Weights of a small transformer language model.
Training: a variant of Adam for these matrices, 9182 steps.
Each number is 200 + 40 x the weight over its row's rms, rounded and kept within 0 to 999. Layers, rows and columns count from 0. The size before them is the row's rms in percent of the matrix's.

# layer 21 MLP up, 384x128, rms 0.0719, rows 365-383, columns 64-127
103,277,224,209,188,196,203,185,257,187,204,295,121,200,197,176,189,203,180,235,211,134,179,248,189,263,144,244,233,123,194,181,226,222,247,255,283,208,132,292,158,181,272,261,216,214,151,148,211,176,286,187,248,232,185,214,158,199,167,106,186,198,204,261,220
104,188,177,157,182,301,183,210,247,210,143,170,187,170,160,264,241,104,165,189,172,185,206,149,219,123,162,196,180,315,195,114,160,236,269,211,196,161,172,145,212,242,219,234,282,195,221,159,255,258,235,198,144,168,150,215,170,198,157,187,208,261,234,154,207
094,200,222,159,164,223,183,235,149,212,184,213,192,185,213,251,154,165,217,196,168,187,150,187,253,137,261,154,158,186,194,268,182,199,173,238,233,214,191,200,154,246,160,202,224,196,238,282,169,187,229,233,107,161,217,239,255,205,246,215,185,198,210,192,173
090,256,199,214,78,256,168,228,240,192,176,295,128,142,261,240,246,217,232,168,161,201,156,211,192,267,253,225,217,227,203,168,209,213,228,168,188,199,195,165,293,236,168,170,194,141,240,174,209,213,191,145,196,184,234,227,238,146,231,196,236,175,204,198,169
092,144,230,217,215,252,198,216,215,261,200,283,187,260,164,228,171,135,254,174,112,196,227,190,213,214,146,196,265,273,273,233,187,191,130,157,272,265,224,214,210,193,200,240,188,231,215,209,189,244,183,309,221,206,195,243,213,216,227,167,223,199,140,261,192
110,172,169,252,221,210,218,202,192,284,248,232,253,169,236,235,179,184,218,162,151,212,223,252,206,172,208,198,134,213,259,169,184,213,219,243,215,219,197,77,218,210,140,259,186,176,214,153,191,172,243,205,122,154,251,248,156,212,169,175,195,209,208,202,193
107,178,168,194,186,228,160,252,186,214,193,297,229,174,159,221,177,205,139,101,184,239,223,221,177,207,207,248,212,238,161,206,188,243,194,147,190,195,167,183,181,244,165,210,253,113,248,165,226,217,164,205,237,147,196,167,173,163,240,237,183,216,183,180,202
095,222,205,279,202,228,185,263,203,206,201,223,122,223,175,179,248,213,199,199,186,170,200,174,207,172,134,125,196,140,238,199,167,182,246,158,225,210,232,155,172,235,192,176,185,249,187,197,163,264,200,227,149,207,165,177,203,197,209,158,193,275,216,157,212
101,211,173,240,246,200,191,248,216,150,169,245,200,202,210,262,156,207,222,172,219,209,124,217,187,203,234,169,220,154,231,310,163,226,208,190,202,253,127,161,220,172,200,186,187,233,182,223,230,152,203,204,134,246,149,302,230,283,127,181,185,192,196,300,117
101,170,274,291,198,299,201,182,201,185,234,271,278,197,219,201,256,212,200,231,126,188,210,249,197,252,157,172,161,204,243,250,154,249,170,208,212,301,257,251,200,185,216,166,153,196,172,165,219,278,240,175,213,158,153,224,204,199,191,193,258,185,176,146,199
084,228,109,229,209,257,257,212,194,215,185,135,205,197,245,165,213,219,226,234,245,267,188,257,159,186,270,203,133,194,252,185,170,224,191,176,139,153,190,188,280,248,188,176,162,265,169,234,213,128,226,156,161,234,153,194,189,159,276,207,158,229,276,129,171
103,223,131,175,178,261,201,229,213,227,124,309,196,167,218,225,191,186,188,244,242,240,226,192,255,146,183,233,171,176,187,181,201,174,218,184,181,139,292,256,192,174,219,185,149,219,198,178,206,141,240,280,187,249,152,153,251,182,174,190,228,189,204,234,175
095,196,208,245,241,185,98,191,122,227,166,187,126,229,280,132,219,260,225,189,233,193,295,177,179,209,175,206,116,261,204,118,185,173,244,179,184,232,246,216,261,185,169,254,205,172,147,235,182,159,196,179,197,176,176,194,239,131,167,243,204,238,188,254,214
089,152,180,184,199,205,157,216,200,237,221,174,178,245,208,160,190,209,175,213,180,187,211,169,215,272,244,193,194,187,222,230,167,176,205,216,156,129,133,228,206,162,175,252,231,147,239,200,149,193,249,123,185,279,198,158,141,192,240,213,170,207,276,129,208
090,188,230,169,300,195,180,199,170,169,215,218,156,225,239,157,149,177,199,179,172,242,251,206,267,172,211,211,183,220,212,211,125,160,124,160,264,187,201,156,256,189,278,177,236,223,218,212,162,207,213,163,240,171,180,158,196,247,165,232,201,175,167,211,240
112,149,194,186,233,192,253,233,153,209,234,202,246,255,221,218,186,162,153,242,173,163,204,186,210,184,129,138,139,177,204,104,199,202,208,215,182,203,198,111,229,162,200,186,215,266,283,181,162,212,171,205,237,173,176,265,201,245,101,206,257,292,170,199,162
099,117,179,250,177,269,165,273,216,172,164,195,143,215,200,182,212,167,258,215,128,167,251,168,179,134,227,212,164,200,169,224,191,216,184,148,213,225,147,167,244,187,201,185,151,216,156,185,171,178,213,217,229,173,180,221,146,106,188,262,157,141,235,207,233
102,132,145,241,141,269,229,227,129,200,190,219,196,162,235,168,228,166,199,201,207,231,273,192,253,169,267,240,239,178,160,216,197,220,163,252,176,196,241,165,201,169,261,204,181,75,131,165,189,199,149,208,195,209,183,235,125,221,244,177,226,233,214,183,215
096,238,144,210,121,130,192,153,168,179,227,226,249,257,134,186,218,169,200,249,154,250,203,197,209,254,128,287,276,170,262,233,163,210,246,241,184,275,189,226,290,179,229,136,154,191,239,173,247,252,269,156,193,203,188,248,123,184,142,160,158,202,145,257,182
# layer 21 MLP down (transposed), 384x128, rms 0.072, rows 365-383, columns 64-127
078,229,178,177,249,223,229,200,180,259,184,220,145,166,199,239,252,272,246,195,169,214,191,199,262,223,169,242,264,190,175,200,201,185,203,159,150,157,202,193,204,190,217,179,179,126,246,85,161,241,202,176,222,135,182,237,172,178,254,207,255,231,169,190,252
122,214,211,162,180,149,194,219,258,200,164,236,158,162,144,185,172,212,178,131,234,160,213,234,123,186,196,233,192,198,164,198,212,260,128,223,225,158,167,296,203,211,199,252,163,189,162,257,215,186,194,205,168,314,178,136,226,275,250,206,193,151,186,231,217
089,226,176,199,212,161,255,193,200,185,199,302,222,238,165,146,240,238,237,204,186,126,205,172,237,226,194,211,154,213,250,171,206,206,212,193,157,198,195,169,233,166,225,221,214,208,236,190,243,162,189,178,242,255,172,157,161,249,185,223,131,222,132,273,152
099,271,177,188,190,186,199,190,177,236,176,207,110,217,204,179,205,190,227,198,236,197,253,205,151,163,175,189,190,176,204,171,239,164,211,216,172,206,128,224,138,186,194,159,252,236,229,144,133,151,151,203,205,199,217,254,141,229,192,167,194,203,200,191,209
111,245,180,164,177,179,171,200,218,155,200,156,193,207,130,196,118,216,155,134,230,184,169,209,137,251,226,224,212,258,174,236,296,135,187,230,150,197,129,242,259,178,239,216,196,178,150,291,194,132,171,175,253,196,205,227,211,270,179,174,165,185,235,200,174
095,239,189,225,227,243,203,246,173,212,198,199,208,201,240,128,165,215,134,178,249,196,230,196,178,145,217,203,185,180,174,174,168,252,129,243,244,207,133,186,233,249,161,215,199,211,146,215,231,210,225,202,198,281,191,117,188,206,251,203,183,206,221,185,290
092,244,174,158,154,206,175,227,146,181,255,199,126,194,155,122,128,201,239,168,237,188,198,227,155,119,188,206,267,162,223,278,132,215,210,336,213,207,200,147,226,170,224,217,211,250,135,199,227,222,251,209,217,195,214,160,233,137,115,135,148,220,276,178,188
111,213,114,194,207,255,175,196,182,170,220,221,227,181,235,201,155,180,220,228,283,223,214,152,236,212,220,180,219,176,177,197,178,254,206,254,124,218,118,185,207,147,188,232,210,183,191,313,256,170,148,199,212,190,146,196,189,190,228,122,206,157,208,171,272
085,197,164,134,190,192,236,175,180,228,185,183,238,311,253,227,98,188,179,199,210,237,229,223,191,177,151,128,200,156,161,243,205,155,237,150,160,209,180,220,208,147,196,163,252,141,120,251,192,118,93,182,174,225,207,287,188,181,193,174,234,141,174,200,193
115,210,160,139,164,223,207,210,169,225,201,185,220,202,119,176,265,124,215,222,220,160,188,213,261,209,196,244,212,180,164,240,266,195,199,194,215,153,215,181,204,179,172,175,227,171,180,165,179,239,191,207,205,220,211,227,203,139,108,190,202,129,267,211,142
076,217,180,183,172,196,165,132,213,207,273,217,196,146,193,155,154,229,191,163,215,214,231,133,271,193,150,208,161,157,204,149,148,217,203,205,157,174,192,198,171,221,232,220,291,197,232,154,184,218,157,186,274,186,235,217,241,212,194,225,214,240,165,236,247
084,216,266,196,230,105,155,233,151,197,160,157,185,132,150,230,193,199,284,208,257,95,138,271,226,203,214,159,213,205,221,254,245,141,193,216,198,221,187,251,208,149,278,222,182,187,126,228,242,266,227,192,194,236,181,221,203,208,126,160,279,179,172,253,216
089,199,170,205,235,217,130,194,152,238,263,251,154,137,294,182,244,191,162,216,158,219,231,225,297,223,179,192,115,250,232,178,187,215,210,234,263,150,179,133,176,228,205,197,211,204,131,279,217,250,168,241,212,167,213,173,133,198,186,207,235,155,192,197,229
085,191,179,258,201,198,215,120,176,179,174,168,167,168,156,189,211,171,188,211,238,225,236,232,159,128,187,211,178,246,127,213,171,153,203,193,319,152,197,200,175,251,132,153,231,202,136,219,139,206,226,223,199,235,151,143,212,232,248,258,157,145,204,215,197
107,217,210,156,236,133,212,180,139,261,240,234,193,225,276,191,306,120,227,217,219,280,155,212,174,288,183,226,233,159,219,186,185,239,166,160,196,194,189,162,234,194,182,225,182,167,187,230,223,212,194,174,179,224,227,211,204,203,204,131,194,132,213,129,222
106,188,227,223,259,194,183,197,252,172,159,138,293,193,165,259,185,184,200,138,235,177,229,155,206,165,270,133,209,136,247,138,237,225,228,233,243,195,206,254,181,219,204,164,255,182,183,191,227,209,140,170,201,218,195,227,227,210,152,148,150,168,219,118,144
111,213,247,237,180,230,124,182,147,214,213,105,112,218,235,245,167,249,194,171,215,240,204,208,185,171,159,208,211,225,191,252,240,142,193,223,226,213,199,275,233,161,168,210,247,200,112,233,239,230,262,236,200,219,226,269,227,281,257,156,168,251,285,192,217
096,166,246,194,234,138,147,178,271,241,243,153,192,195,213,174,239,187,137,185,224,162,256,216,243,201,251,206,243,177,198,222,137,184,190,219,183,257,177,225,203,208,141,166,219,271,203,195,207,221,182,216,195,225,179,194,217,269,214,181,253,143,154,236,129
099,232,124,209,229,167,189,255,253,270,148,211,152,171,160,251,194,257,247,215,154,208,144,205,109,218,214,268,192,147,194,159,229,261,231,233,139,239,191,218,226,273,242,177,183,262,191,211,172,225,219,208,185,217,229,229,199,235,185,200,234,170,140,226,196